From a checkpoint of a small transformer trained on Wikipedia: 2.54M parameters.
Each number is 128 + 32 x the weight over its row's rms, rounded and kept within 0 to 255. Layers, rows and columns count from 0. The size above them is the row's rms in percent of the matrix's.

# layer 15 MLP down (transposed), 384x96, rms 0.0771, rows 298-333, columns 0-95
size [110  95 100  96 115  96  90 101  98  85 113  88  91  95 101  92  91  99  93  91 103  95  95  85 104  95  97  98  94  91  89  90 100  94 105 103]
[[175 161 181 134 131  47  98 138 108  69 158 125 158 136 112 143 151 116  94 130  69 150 162 172 114 103 148 195 144 144 118 133 105 124 164  65 125 106 153 105 109 128 123 156 125  72 115 129 149 131 112 131 104  95 159 149 119  95 172  53 150 113 114 138 116 107 167 113 143 134 145 102 121  76  66 104 118 129  98 177 105 111 171 219 104 109 153  90 149 100 152  88  85 169 100 172]
 [151 103  85 156  97 187 122 109 158 116 155  63 130 133 132 138 103 131 194  96 122 110  95  84 112 143 125 165  60 133 151 114 130 154  62 148 199 144 155 133 174 124 110  86 141 158  76  63 107 171  97  94  92 114 127 155 139 164 178 148 116 128 147 208 118 188 136 111 158 169 133  88  73 119  98 120 125 127 134 175 133 129 120 169  90  95 140 111 129  67 124 121 148 104 121 164]
 [165 138 158 153 156 102 198 168 145 138  93 102 120 129  77  95 115 144 127 110  98 142 174 129 179  90 151  98 147 152 107 154 123 141 154 170 176 150 124 114 122 114 156 138  89 164 128 170 108  83 187  81 123 150  98 117 174 147 122 181 173  83 128 129 207  96  98 123 118 118 104 148 164  89 135  84  84 117  91 135 189 128 116 121  82 150  71 128  77  91 166 143 125  79  69 115]
 [167 101 154 125  93 176 159 133 110  99 148 104 103 118  96 164  80 122 122 141 113  81  93 123 108 141 172 178 149 124 101 214 127 124 145 147 119  93 156 157 144 171  97 147 153 127 140 117 156  26 116 134  90  89 146 117 111 179  67 140 181 120 147 120 166 133 151 148 137 118 113 133 127 129 101 101  90 192 130 105 144 162  51  77 150 160  89 131 138 128  72 145 127  67 176 143]
 [107 139 147 130 154 132 172 165 147 127 149 120 148 189 115  89 142 133 149 144 167 182  93 149 166  76 176 196 182 157 142  98 159 105  79 134 157 163 110  84 170  83 132 164 184 105  58 157 112 114 130 143 111 129 118 113 134  79 153 108  89  94 139  91 140  58 122 136 140 147 120 176 134 140  98 119  91 172 135 108 164  93 149 155  90 104 190 100 143  69 151 147  72 152 106 113]
 [185 125 103 125 146  90  95 120 125 149 179 103 135 110 103 158  96 165 101 122 118 151  64 155 133 114 129  95 141 127 114 108 139 130 145  98 164 109 119 113 139  90 112 138 104  75 148 121  82 120 126  63 110 113 155  92 157 123  51 150 110 129 102 152  73 133 118 164 129 151 128 169  94 119 121 143 229 108  90 190  87  79 129  90  98 194 128 160 115 124 179 168 200 115 141 175]
 [143  91  99 138  91  95 113 139  82  94 152  77 133  88 113 126 167  77 110 124  92 103 128 134  61  91  97  96 172  72 175 122 125 169 156 124 160 200 127 131 160 116 181  79  97 166 122 113 134  50 120 156 133 157  94 141 207 140 126 146 120  88 130 138 135 184 142 121 142 154 129 127 139 155 121 149  85 147  89 167 154 136 108 136  71  93 101 155  81 170 153  94 122 155  77 104]
 [127 185  92 124 135 114 126 111  97 141 146 167 142 172 128 160 152 100  93 118 165 153 114 130 106 119 111 153 106  76 133  71 195 184 182 126 137 157 103 103 129 167 127 149 116 110 157 184 129 101 146 111 170 109 110 173  88  91  97  97  90 121  77 111 129 107 162 142 174  67  98 109 162 129 148 155 134  96 118  89 109 124 108 143 188 100  96 138  45 175 113  87 197  82  98  94]
 [140 128 108 122 195 165 104 136 156  89 111 143 112 107 119 142  98 129 113  97  94 130 157  81 117  65 119 222  90 108  87 104  76 153 145 124  82 109 109 116 141  96 129 132 170 108 150 106 152 161 110 143 175  91 177 136 122 185 121 105 149 143 135  71 132 148 199 154 169 123 131 115 163 152  63  99 154 114 104 162  53 170 134 109 126 192 101 109 121 123 130 118 174  84 164  97]
 [ 79 143  90 140 145 160 209 103 156 142 130 195  80  93 147 132 133 103 121 161 160  86  83 126 178 129 134 196 149 150 105 117 118 107 153 130 120  43 173 109 123  81  89 117 213 153 154 137 163 136  92 152 138 131 114  93 129 113 109 139 116 150 103 200 100 151 142 135 162 107 137 118 131 140 126  72 118 148  63 146 166  81 118 119 147 124 176 143 131 135 139 126 164  69 177 141]
 [100 134  98 118 159 132 126 106  66  89  74 121 102 138 140 122 144 136  72 193  56 100 122 185 149  78 186 189 131 180  83 158 134 184 150  97 136  73 112  60 134 107 104 166 164 138  94 123 142 129 185 159 155 120 156 123 107  67 127 143 125  88 158 140 153 137  99 142 165 137 132 142  87 120 116 161 159 161 138 106 147 113  60 126 127 154 135 121 125 113 165 125 141 199 152 127]
 [153 113 134  78 135 166 157 122 166 111 143  79 141 133 127  89 169 114 121 165 133 148 131 132 165  89 126 133 224 107 139 122 117 172 143 140 106 125  47 142 153  85 162 164 116 185 117 141 137 237  99  94  97 137 112 144  84 189  64  94 126 116 185 139 134 113 124 103 154 122 169  85 104 167 144 125 103  62 103 131 156 164 127 177 130 134 157 143 163 113 136 146 131 110 133 103]
 [149 161  84 115 102 131  89 109 108 189 119  77 110 163 125 140 165 178  90 140 121  94 128 156 122  68 146 154  90 124 139 108 120 117 189  93 174 153 183  76 105 194 133  92 105 128 123 112  95 167  72 102 148 141 181 126 138 129 186 156 112 105  98 167  95 188 197 120 163 137 144 134 114 143 112  95 130  86 114 146 195 128 165 173  87 101 109 138  76 123  90 114 112  96 140 120]
 [106 116  91 111 131 171 140 113 104  99 133  87 206 167 129  73  68  63 141 167 117 126  83 128 121 132 105 141 129 141  97 162 185 205 165 177 167 109  95 134  62 172 132 157 141 183 130 192 151 138  99 152 127 118 100  87 100  84 155 125  96 147 125 126  81 133 159 109  99 152 108 147 129 163 128 106 143 102 150 132 110  82 145 177  86 165 113 137 178 134 167 162  80 117 113 115]
 [ 82 142 114 177  81  73 134 171 134 160  54 169 149 114 121 181 158  94 153 157 164 139 105 194 150 147 123 144 106 152 122  82 145 136 125  47 134  66 113 132 153 166 176 182 143 148 105 129  65 158 129 173 102 148 127 125 145 140 165  76 173 136 133 140  88 142 135  90 118 118 163 129 171 144 100  79 112 127 146 138 118 195 157  87 129  77 135 114  94  89 114 139 109 139  95  98]
 [109 115 122  70 127 180 145 116 157 118 132 119  99 176 105  93 131  33 175 156 121  89 111 118 176 123 160 134 101 115 168 159 184 159  88 121 178 171  71 147 195 119 174 107 151 125 159 101 178 196  88 104 134 130 144  68 105 123 135 101  82 139 137 129 148 155 120 146 148 111  98 158 113 153 108 149 114 128 145 139  87  58  83 118 149 137 166 111 143 100 147 194 141 132 159 112]
 [133 125 162 176 122 131 171 124 178 134 152 135 207 103 154 121 119  92 115  95 161  99 109 152 122 120  86  96 105 164 144 109 109 149 116 120 166 110  84 103  74 101 142 134 102  46 149 152  82 141 147 160 120 140 152  87 117 173  93  89 111 178 122  59  86 124 147 162 122 172 162 149 143  75 131 221 172 131 123  91 174 126 128 145 141 173 160 101 103 160 126 141 108 183 127  87]
 [111 138 151 118 146 123 110 143 129 124 126 172 150 148 122  99 129  90  66 134 126 118 124 122 162 118 135 188 125 143 181 128 138 121 198  65 137  57  82 128 119  93 118  94 144 215 165 150 125 136  90  77 129 122 156 133 192  95 113 132 143 161 152 147 110  86 125  52 152  68  74 140 107 112 107 117 158 156 106  98 129 156  72 120 111 157 157 164 125 163 199 110 149 161 181 106]
 [142 129  78 135  81 154 170 131  94 136 140 130  69  80 141 150 126  77 204  96 131 146 139 120  93 117  97 116 147  85 121 128 149  86 160 199 164  94 166 145 124  89 114 196 128  75 145 103 129  70 134 142 110 183  95 126 134 175 148 119 101 162 131 136 130 156 168  91  92 121 139 136 161 163 161 108 106 117  46 138 137 143  75 113 184 125 172 120  83 153 177 100 158 129  97 111]
 [121 116 145 118 153 110  98 192  88  81 127 112 151 103 110  83 183 128 122 127 148  71 133  89 120 142 169  81 178 116 170 122 112 179 136 135 131 139 145 125 141 104 176  96 132 144 117  92  63 124  99 166 115 102 112 107 176 118 138 172 122 147 106 153 170 153 123  71 176 117  81 169 126  97 150 136  40 128 130 118 189  62 105 171 109 142 163 149 122 147 155  79 164  99 160 187]
 [ 94 133 114 123 133 152  86 128 206 163 172 133 119 166  84 159 115  80 166 136 157 158 111 142 142 190 175 116 101 123 121 182 131 112  99 109 111 138 127 198 123  88 157 130 123 125 104 106 182  92 162 129 109 121 123 119 138 105 136 192 165 117 188  69 119 139 123  94 108 112 132 119 143 100  92 156 115  96 142  81 116 114 148  93 131 162 140  38 200 136 112 156  94  89  63  86]
 [ 47 126 134 144  81 152  41  83 128 109 140  98 160 168  75 122 139 136 113 167 105 118 132 141  83 125 137 197  87 129 133 132 121 101 188 109 150 140 135 149 151  98 106 163  73 115 119 120 186 115 154 108 112 109 120 141 148 162 123 190 117 101 125 113 145 138 138 124 141  74 166 148  94 127 200 100 141 154 172 140 156  94 105 136  46 132  85 144 142 129 172 110 102 116  60  85]
 [138 121 140  77  94 107 115 213 140 153 112 175 142 150 141 141 156 149 156 135  96 105 155 185 141 157 125 143  83 128  81 207  95 154 163  85 128 122 127  60 139 140 121 154 135 208 158 168 183 132 126 112 125 105 144 127 123 103 127 118  88  83 111 138 175 189 137 147  85 130 115 146 109 131 168 120 200 126 135 110 149 118 130 147 156  96 137 106  54 146 184 118 129  96  57 140]
 [134 137 138 143 113 142  44 234 135 149 101  47 147 101 175  92 117 131 188 197 163 128 158 160 141 160 130  95 106 127  84 144 122 130 125 124 158 151 126 109 145 133 158 136 134 137 121 122 186 115 162  86 133 131  84 106 145 116 132 138 149  68 141 135 143  79  59  99 135  86 103 182  82 142 131 128 129 119  57 131  99 118 114 140 189 146  86 126 115 128 124 117  65 121 109 147]
 [149 146  97 113 133 186  87 110 104 164 144 177 131 103 164  58  73 165 148 117 118 119 131 152 118 101 125 146  78  88 189 158 150  81 114 116 118 186  81 111 139 175 137 160 105  73 124 183 139 129 136 112 168 147 164 107 147 129  84 140 120 174 170  81 104 123 142 112  94 171  59 161 126  83  98 115 154  98 160 114 162  90 128 118 126 133 141 186  84 187  93 115  70 128 144 125]
 [104 138 116 149 133 103 133 102 165 115 103 119 108 140 113 152 176 127 108 111 130 129 125  77 171 129 180 197 245 141 112  98 113 148 110 126 125 159 106 122 109 109 173  50  99 136  60 143 119 121 129 115 156 124 182 181  82 122 150 154 188 122 144 135 109 139  95 128 152 109  85 120 116 103 145 121 188 113 171 124 148 143 108 147  72  90 154 105 100 113 146  93  39  78 137 126]
 [164 151 155 216 122 160 138  92 113 125 156  87 200 151 153 115 124 113 120 144 128 107 104  91  93 127 135 148 103 165 127 151  69 161 158 159 140 160 131 178 171 161  77 151 102 113 158 160 160 137 150  78 156  95 116  98  62 157 106 117 126  87 122 107 133 158 130 123  56 117 133 184  80 142 175 151  95  91 167 111 118 114 132 195  75  72 115 119  77 123 149  97 120 140 124  92]
 [161 108  95 146  70 151  87 208 164 142 147 177 143  56  94 173 108 110  86 130 136 110  67 127 190 150 192 120 106  90 116 118 117 164 146 157 144 120 169 131  95 147 121 156 103 104 151 123  38 153 152 155  64  81 136 124 103 135 139 104 127 108 116 155  84 171 123 120  97 105 127 155 104  98 104 132 143 122 142 107 177 138 152 206  81  90 100 114 134 110  89 152 135 134 138 123]
 [152  93 185 148 108  93  53 148 143 185 116 125  97 149 139  50  88 120 174  57 107 140 159  68 183  75 139 185 140 117 143  71 139 144 121 101 119 125 131 123 159 154 107 127 141 115 102  82 181 103  75 149 127 129 113 162 104 155 134 132  81 105 152 136 132 156 131 134 121 104  96 108 193 127  95 102 123 147 127 137 106 192 144  76  82 159 165 163  79 139 156 153 114 143  97 130]
 [121 127  74 115 110 119 110  93 142 170  89 119  64 144 106 159 111 134 178 148 108  93 129 139 119 136 134  93 169 112 189 124 134 150  77  71 162  88  83 177 131 131 149 126 135 130 143 128 172 103 136 115  92 114 157 152 125 223  38 144 158 124 100 134 204 149  90 139 126 133 104 125 166 133 162 125 143  76 148  98 186 127  92  91 103 185 159  95 155 119 164  96 173 114 119 145]
 [ 93 113 139 195 123 114 140 159 132 181 176 106 107 160 128 139 102 148 173 109 137 113 154 166 125 148  96 131  61 142 148 140 155 101 154 183 138 131  89 102 114  95  98 183 167 132 125 149 100 131 172 140 102 103 118 158 111 112 140 173 144 127  98  73 151 111 182 130 168  54  55 111 124 136 186 135 157 113  84 124 115  79 118 175 195 125 103  92 164  89 116  93 170 180 159 102]
 [ 95 130 196 136 129  84 176 119 118 106 109 149  96 143 152  81 137 189 121  96 134 104 129  96  74 103 150 158 198 122  50 133 144 119 187 145 148  51 142  91 138 126 125 126 182  79 122 140 208 105 107 143  60  79 131 107 134 151 130 134 153 132 140  56  87 166 152  99 157  74 137 102 131 164 126 132 120 120 110 114 134 151 115 110 131  94 119 125 181 168 134 134 174 122 159 138]
 [118 181 149 107 111 141 113  67 105 163 108 136 145  92 140 111  61 121 100  78 139 189 131 159  83 136 175 140  92 106 159 126 158 111 134 148 126 166 177 127 172  81  88 150  84  81 151 131  73 121 127  63 126  88  83  88  89 148  88 135 128 171 134  78 137 106 198 102 174  78 139 163 147 132 174 122 145 112 113 170  92 119 162 128 166 103 160 136 145  99  92 127 183 150 109 120]
 [ 93 136 104 140 115 123 179  58 123 175 183 109 114 125 132 106  76  71 114 126 156 115 146 116 120 122 119 134 130 133  31 167 177 149  90  94 146 136 121 126 112 100  80 143 102 117 113 145 185 150 203  83 128  91 104 157  65 129 100 148 176  96 144 159 115 138  80 178 147 136 135 116 175 150 192 136 163 144 158  90 120 107  89 118 179 126 122 186 112 127 124  80 127 113 116  91]
 [172  93 158 108 175 132 108 145 119 118 112 200 111 154 131 163 106 134 137 104 102 178 160 104 145 108 142 103  66 121 137 117 162 169 136 179  86 142 181 120 182 116 113 144  90 134 123 147 151 151 149 127 187 110 132 107 131  93 151 110 118 102 144  86 119 137  68  97  80 209 148  55 133 103 153  97 190 160 185 109 110  83  85 102 134  89 160 115 193 120  97 157 114 150  97 114]
 [148  66 111 122 151 142  86 115 165 114 169 128  86  68 108  66  97 146 215 156 112 168 157 136 116 104 140  77  95  94 106 119 142 119 114 177 131 189 158 133 171 164  79 167 126 154 123 122 150  52 119 127 129 179 106  73 129 150 124 118 163 171  92 195 141  66 133 143 131 124 138 174 131 106 178 163 115 139 136 121 141  81 109 120 161 133 103 130 119 109 157 117 119  65 158 111]]
# layer 15 MLP up, 384x96, rms 0.077, rows 299-334, columns 0-95
size [108  96  96 106  92  96 108  93  84 110  85  95  87 104 103  90 106  87  96 111 100  93  94 104  96 100  92  91  90  90  87 106  91 102 110 109]
[[102 145 183 130 105 172 126 162  92 169 108 139 149 130 190 125 138 186 141  70 140 126 101  75  85 126 110 126 138 119 152  77 124  92 118 163  81  93  67 148 140 124  89 157  95 120 209  76 157 134 133 153 200 100 155  84 146 109 170 135  57 124 115 109  91  92 143 137 147 148 173 111 138 177 104  90 127 145 133 123 169 155 120  68 119 125 157 129 110  88 120 177  84 148  98 128]
 [116 133 153  96 177 119  44 139 137  90 126 167  76 150 130 130 143 130 151 108 120 116 135 131 164 154  96 136 161 201  92 123  61 112 106 166 156 130 120 141 128 138 149  80 111 106 156  66  71 141 132 125 191 130 186 199 114 104 152 123 128 176 154  94 120  99 127  64 141 104 168 117 147 135 141 127 186  68 143 118  72 126 124  78 139 185 178 101 128 116 157 113 147 127 146 168]
 [ 79 172 167 107 105  62 128 122 196  99 100 132 146  87 158 137 147 139 116 115 119 143 155 116 110 151 130  59 141 190 149  86  96 127  88 173 179 163  73 100  61 144 139 112 141 123 175  73 130 190 105 147 168 104  83 136  81 103 123 103  97 155 161 155 126 140 117 115 170  89  80 125 163 125 130 137 171 108 106 118 103 145 110 125 140 132 126 121 174  72 174  85 114 179 130  89]
 [130 148  75 138 139 108 102  36 100 168  64 118 129  88 153 148  77 181 166  97 136  87 178  95 146 117  91 130  66  88  97 145 116 147 120 155 122 144 157 116 138 154 163 147  70 105 159 113 106 113  99 156 153 108 156 145 150 130 155 128  65 147  84 164  82 172 138 127 179 128 116 112 151 139 150 136 194 112 127 157  69 161 132  87 124 130 102 164 177 117 109 176 143 128 188 126]
 [118 165 153 127  97 155 113  88  96  89  85 112 124 199 133 153 116 138 131 101 131  55 159  90 107 150  82 129  84 138 112  77 169 117 190 136  96 139 141  81 114 102 147  96  92 112 127 142  87 109 118 141 126 170 128 127 120 111 157  61 183 154 127 120 157 130 126 125 159 145 130  66 131 189 177 175  92 118 123 170 128 133 181 116 147  63 137  98 129 152  65  73 147 106 190 155]
 [168 170 140 134 194 183 159 140 182 152 118 139 168 148 164 150  99 150 137 142 139 116 131 114 141 133 141 118 111  93  68  99 104 167 122 166  47 111  97 150 127 150 114 143 150 113 156 124  93 162 154  62 149 141 155 184  52 125 179  93 140 143 156  82 172  89 109  88 122 123 118 155  97 124 167 106 126 161  98 134 108  78 119  93 101 147 121  77 156 124 186 145  74 113 139 191]
 [111 196 153  93 169 104 156 121 117 114 133 137 129  82 157 111 140 114 147 124 101  92 145 123 135 244 134 140 121 168 134 117 132 139 136 128 130  92 134 207  68 111 162 106 150 125 133 133  61  71  93 116 138 147 137 154 149 110  98 151 130  68 101  68  64 102 116 104 132 163 125 163 141 189 166 140 151 121 133 132 129 105 101 157 102  91 105 180 130 151 183  90 102  85 180 151]
 [116  84  73 134  98 106  96 164 157 157 113  59 131 152 154 170 109 137 124 155 112 136  87 158 144 171 103  89 101 146 211  95 137  99 107 164  89 168 163 153 117 119 131  91 103 168 115 125  81  94  68 111 125 124  87  85 106  86 169 100 121 159 130 173 182 137 120 112 109 176 149  80 131 111 126 199 108  68 139 132 134  56 104 136 114 111 139 112 184 129  97 156 154 139 156 156]
 [117 148 114  73 129 148 168 132 171 116 166  91 124 150 171 139 120 173  95 116 113 144 124  83 111 185 173  53 104 127 169 101 153 100 131 179 158 178 126 175 109 123 104  63  81 100 139 142 150 124  88 134 150  95 106 152 128 181 138 129 172 135 170 104 129 118 124 105  78  89  92 188  99  98 144 130  94 135 128 159 120 151  95 107 138 103 155  84 233 127  89 120  91 128  93 153]
 [118  93  74 105 171 159  83  66 116 153 133 161 117  76 144 176  77 138 146 137 117 102 100  76 131 164  85  79  37 100 164 129 179 110  72 148 182 123  94 169 158  68 111 123 107  98 137 110 154 140 144  83 155 151 127 139 129 137 145 124 109 202  83 112 101 133 132 147 177 132 156 116 140 156 123 113  87 125 140 103 114 111 133  88 143  78 195 124  88 148 158 128 118 127 166 150]
 [113  95 134 177 143 121 146 144 111 148 185 137 116 149 130 121 193 133  91 100 108  88 162  80 145 182 129 110 159 138 129  75 152 110  97 137  96 160 146 168 184  66 184 200  99  92 133 148  93  85  81 138 164 145  91 145 103  94 163 154 140 126  78  85 131 120 187  93 104 143 111 124 127  95 106 164  84 114  91 148 140 162 126 119 139 180  65 161 157 166 121 178 129 101 154 157]
 [ 80 101 130  93 121 150 107  95 123 154 130 200  85 157 165  79  95  86 143 129 186 144 117  74 119 169 128  86 121  92 171 154 117  97  84 118 165 138  99 140 117 132 106 104 117  90 144 144 139  92  58 135 165 188 130 167 133 116 135 135 174  90 100 131 171 152  97 128 153 122  86 141 178 202 118 115 108 144 158 153 136 148 101  30 124 165 104  88 146 120 100 121 152 180 103 106]
 [ 99 181 157 134 166 138 151 135 160 138 150 200 124  90 119 134 169 178 120 124 137 107 157 122 121 109 142 132 116 170 135  96 110  91 134  76  92 117 202 126 115  53 143 174 169 117 165 112 109  65 105 116 138 155 139 158 142 129 145 113 142  95  98 108 119 136 148 102 203 142 158  83  77  52 159 142 174 123 106 167 171 130 129 113  97 127  98 113  84  83 124 150 113  42 159 111]
 [104  58 147 124 139 121 119 127 172 134 149 113 118 110 126 101 159 174 130  80 144 163 148 142 106 147 138 129  69  75  50 107 175 155 188 171  82 133 156 131 137 115 101 131 121 154 179  37 131 128 141 130 116 123 123 154  64 105 138 171  86 120  99 156 101 118 125 129 132 118 139  77  78 120 185 135 155 129 164 131 144 160 193  78  83  80  98 168 138 163  83 123 100 124 170 142]
 [156 136 132 136 169  89  49  87  88 169 119 168 105  90 135 124 176 154 142 112  99 134  89 150 160  87  88 167  94 125 131  99 132 110 105 183 164 121 147 145 165 101  68 122 163 113 155 117  81 100 163 114 129 186  64 150 132  97 128 127 173 116 125  79 136 131  85 153 125 169 117  74 146 166 105 123 109 130 138 140  84 166 148  75 129 104  73 112 200 173 145 155 143 116  68 110]
 [ 93 196 105 117 134 160 112 121 125 129 136 117 102 143 115  51 143 173 136 124  65 145 136  86 133 179 142 151 123  83 116 130 111 137 108 128 124 147  92 189 140 144 153  69 167 155 135 154 115 129 124  70 182 190 140 149 133  73 157 136 101 119 127 201 137 177 155  97 106 176 122  76 139 124  96  97 140  89  92 177  97 161  95 134  94  56 118  87 175  99 102 123 148 110 156  98]
 [102 114 133 156 129 107 135 114 169 162 104 138  78 122 154 121  89 115 113  99  96 145  93  68  97 179 139 107 137 134  66 118  82 142 137 111 123 155 123 129 144 105  73 119  94  25 148  91 129 113  73 140 115 167 123  98 133 148 106  93 149 173 122 119 155 140  96 169 119 208 180  54 153 171 129 110 136  90 127 140  91 156 123  94 141 153 169  60 150 120 102 154 136 114  94 192]
 [119 143 123 158 122 118 150 148 159 157 125 136 212 187 150  83 130 162  44 117 139 141 152 139 130 133 127 172  77 173 158 120  67 140 138 158 141 126  46 130 126 180 124  77 106  91 146  81  82 162 208 116 183 171 121 125 132 174  85 150 164 151 107 113 134 100 144  98 139 139 110 106  49 111 124 103  83 129 136 143 129 135 156 131 140 109 160  95 134 115  83 121  99 169 139 114]
 [177 172 156 167 166 143  67  59 137 146 103 152 147 150 201 138 174 138 131 145  91 110 148 119  70 110  81 121 141 108 169  91 148 134  78 219 149  88  97 132 143 178 103 137  82 121 141 141 151 130 188 126 152 154 123 135  94 113 139 139 168 155 125 144 143 104  65 146 118 201 166 121 124 128 169 149 100 108 121 171 105 131 124 109  71 102  62 107 133 118 161 111 128 149 147 113]
 [112 126  88 144 159 156 157  88 126 159  87 153 103 129 120 163 177 110 131 163 102  85 175 121 166 141 109 112  93 130  91 118  93 183 119 198  60 103 158 107 148 133  51 121 148 122 117 100 139 121 124 159 149 122 137 116 124 113 138 135  99 144 115 181 181 136  76  68 183 171 131  82  94 215 155 175 171 133 129 145 120 140 126  99 132  92  66 150 125  87 159  80 125 159 148 137]
 [128 162 128 154 144 211 114 135 116 142  97 129 150 135 127 161 138 132  84 124 101 120 159 111 143 105 120  95 127  94 175 150 138  97 122 156 105 140  74 130 114 100 152 137  61 114 165 164  82 106 119  90 178 144 201 168  81 106 157 132 119 152 132 160 133  31 139  86 112 128  92  75  99 221 154  99 117  99 112 156 133  96 107 106 137  61  94 171 108 140 124 137 125 171 140 173]
 [136  90 166 144 102 128 125 201 131 101 135 124 119 159 123  90 162 134 136 100 106 176 143 135 177 109 140 118 131 109 152  40 144  65 156 151 137 153 158 185 138 119 131 180 121 171 152  97  94 121  82 151 122  72 109 100 130 100 125 134  73 135 128  71  29 105 106 106 158 163 109 100 102  96 105 134 145 100 163 101 172 146 106 118  96 104  90 126 176 101 111 131 134 167 158 200]
 [128  71 110  83 151 155 154  80 143 133  94 208 131 182 193 145 131 180  76 152 118 127 159  92 126 176  99 164 151 167  74 128  99 122 157 137 119  86 110 106 151 118 139 100 133  77 145  72  95 140  79 128 135 146 126 109  79 110 100 162  94 141 140 120  95 128  90  74 160 164 131  75 205 159 131 166 153 106 152  89 158 132 112 106 155 137 109 150  96 151 140 108 104 187  93 126]
 [126  59 116 125 114  83  90 142 148 103 109  99  86 191 146 132 199 103  90 163 110 168 102  95 137 200 145  65 145 136  80 130 107 166  78 139 105 124 139 202 117 155 126  79 119 105 122 128 123 144  72 134 136 176  43 141 132 154 153 130 113 103 104 169 168 157 114 149 128 131 183  85 129 133 108 147 157  58 153 122 117 126 143 123 133 139 126  86 125 210 116 126 116 131 116 124]
 [ 96 109 120 141 120 128 148 148 142 195 116 151 138 114 115  70 148 119 159 117 135 143  99 153 119 106  46 120 137 153 133  44 176  73 167 145 126 177  56 127 115  66 111 184 111 106 104 124 117 122 116  81 137 158 132 109 139 111 172 157 127  98 117 111 118 180  87  63 130 131 156 112 180 173  83  67 152 115 164 140 135 111 157 163  75 144 138  85 153 105 140 171 141 141 176 154]
 [ 83 176 151  81 181 124 128 143  83 151  97  85 163 137 161 123 101 123 143 116 124  67 110 138 145 149 126 145 132 154 107 117 134 136 100 130  77 138  80 150 142 157 181  90 160 113 136 106 103 113  97 195 170 176 185 129 142  91 153 152 101 146 120 142 109  91 136  84  77 133 159 108 190 129 132 114 218 101 162 137  89 118 140  75 131 121  59 117 129 101 143 193 128 143 126  56]
 [126 145  86 112 185 113 121  95 109 130 156 106 124 103 133 121 150  47 167  81 129 130 111 139  93 130  98 136  84 159  26 129 138 120 129 129 123  98 189 129 192 125  60 123 129 137 119 135 115  97  59  63 139 169 127 151 179  98 131 135 136 119 165  87 188 160 107  80 109 133 103 124 148 129 122 129 198 105 135 191 154 133 105 127 109 114  66 120 109 133 133 107 177 167 120 155]
 [157 133 172 144 115 189 113 142  81 113 193 151 128 177 106 171 186  97  69 179 129 135  89 109 100 119 114 105 110  88 136 168 138 117  75 175 107 138 106 144 117  57 103 106  61 165  92  81  99 150 128 115 150 147  91 170  72 119 122 124 163 196 112 108 126 125 141  97 139 148 124 125 127 112 126 145 101  69 110 147 120  54 141 164 119  87 161 123 149 158 188 139 115 134 167 148]
 [135 136 179 194 113 154  85 130 131 103  85 177 124 182 160  98 118 106  89 113 152 107 162  42 133  98 189 188 142 154  38 149 147  65 144 115 114 117 124 126  98 124 147 158 138  99 122  84  66 128 140 160 137 158 118 154 142 118 152 142 139 101 149 167 119 103 153  61 134 149 122  97 109 130 158 126  94 104 162 104  86 144  89 162 135 116 151 138 118 162  90 147  97 204 136 161]
 [145 107  94  53 134 130 143  99 168 135 102 153 150 138 155  82 178 131 129 114 133 161 132  88 110 159 111  61 143 186  88  93 139  91 123 131  74  91 141 121 124 147 145 114 148 141  80  97  91 169  81 129 176 140 151 142 154 127 112 115 118  98 105 168  73 124  89  93 114 210 138 119 168 148 103 118 186 155  92  86 116  97 143 135 158  73 110 203 119 162 200 128 131 111 114 162]
 [143 155  22 140 144 122 125 103 132 121 148 139 209 135 128 148 165  91  77 162  97 125 150 101 162 137 169 118 108 147 148  91 165 139  55 118 112 163  94 168 107 130  92 138 119 194 110 108  88 126 105 120 164 141 129 165  92 139 150 101 163 147  76 173 134 147 148  62 136 120  99 143 142 104 125  99 103  95 122 120  75 145 161 101 155 154 187 129 148  51 181 127 116 103  91 109]
 [120 185 159 134 176 144 114 179 169 152 113 192 115  99 124 115 150 126 118 111 150  96 100  68 152 160 161 142 124 150 157 134 140 126  75 168 129 136  98 137 129  92 138  72 107 143  95  95 145 135 139 160 144 123 169 157 141  91 110 174 113 127  91 100 105 105  81 150 107 128 104 106 133 129 110 142  93 201 190 111 143 101  85 145  58 130 143  91 152 165 105 149  20 167 181  96]
 [110 126 136 121 118  70 160 159 181  82  98 111  66 101 151 101 155 101 116 160 155 141  81 109 138 135  80  80 114 147 181  36  87 127 139 109 140 106 120  90 115  94 135  80 166 167 163 128  86 112 116 123 127 138 111  88 180 147 149 176 140  91 100  75 137 143 128 105 157 104 139 168 177 147 195  89 113  73 140 153 175 117 194 107 136 128 177 127 126 134  91 113 152 136 156 100]
 [102 106 165 128 143 105 132 166 145 100 133 137  92 200 148  95 181  57  92  73  97 102  81 121 118 161 134 151 122 103 107 113 170 141 177 158 108 159  97 162 113 108 104  51 187 124 116  88 120  89  64 138 139 165 131 116 209 142 118 143 118 150 116 100  67  91 107 136 181 119 135 162 100  98 151 150  99  51 174 123 115 116 120 133 126 128 149 109 129 146 145 166 137 118  99 180]
 [151 152 104 105 140 143 132 154 208 110 105 118 108 150 147 139 121 111 110 147 131 195 163  71 121 163 153  67 118 153 149  82 105 111 108 167 175 141 133  84 100 132  79 139 167 125 180  83 111 145  89 151 180 121 126 111 219 124 162 104  77  97 135 115 121  72  95  66 152 169 108  99 122 170 115 115 142 139 153 136 150 155  67 121  91  76 141 163 159 120 137 156 153 154 167  90]
 [ 87 142 123 117 118 152 131 121 149 144 172 133 143 165 114  95 148 145 154  80 123  85 117 155 194 187 119  79  73 119 135 111 137  79 166  91 113 171 134 203  56 129 126 112 138 113 108  97 150 151 162 117 122 177 113 142 196  68 128 147  89 176  81 125 135 142 105 136 113 122 149 109 135 114 137 111 124 187 196 192 140 146 173 107 101 142 102 190  88 106 110 109  71 152 132 141]]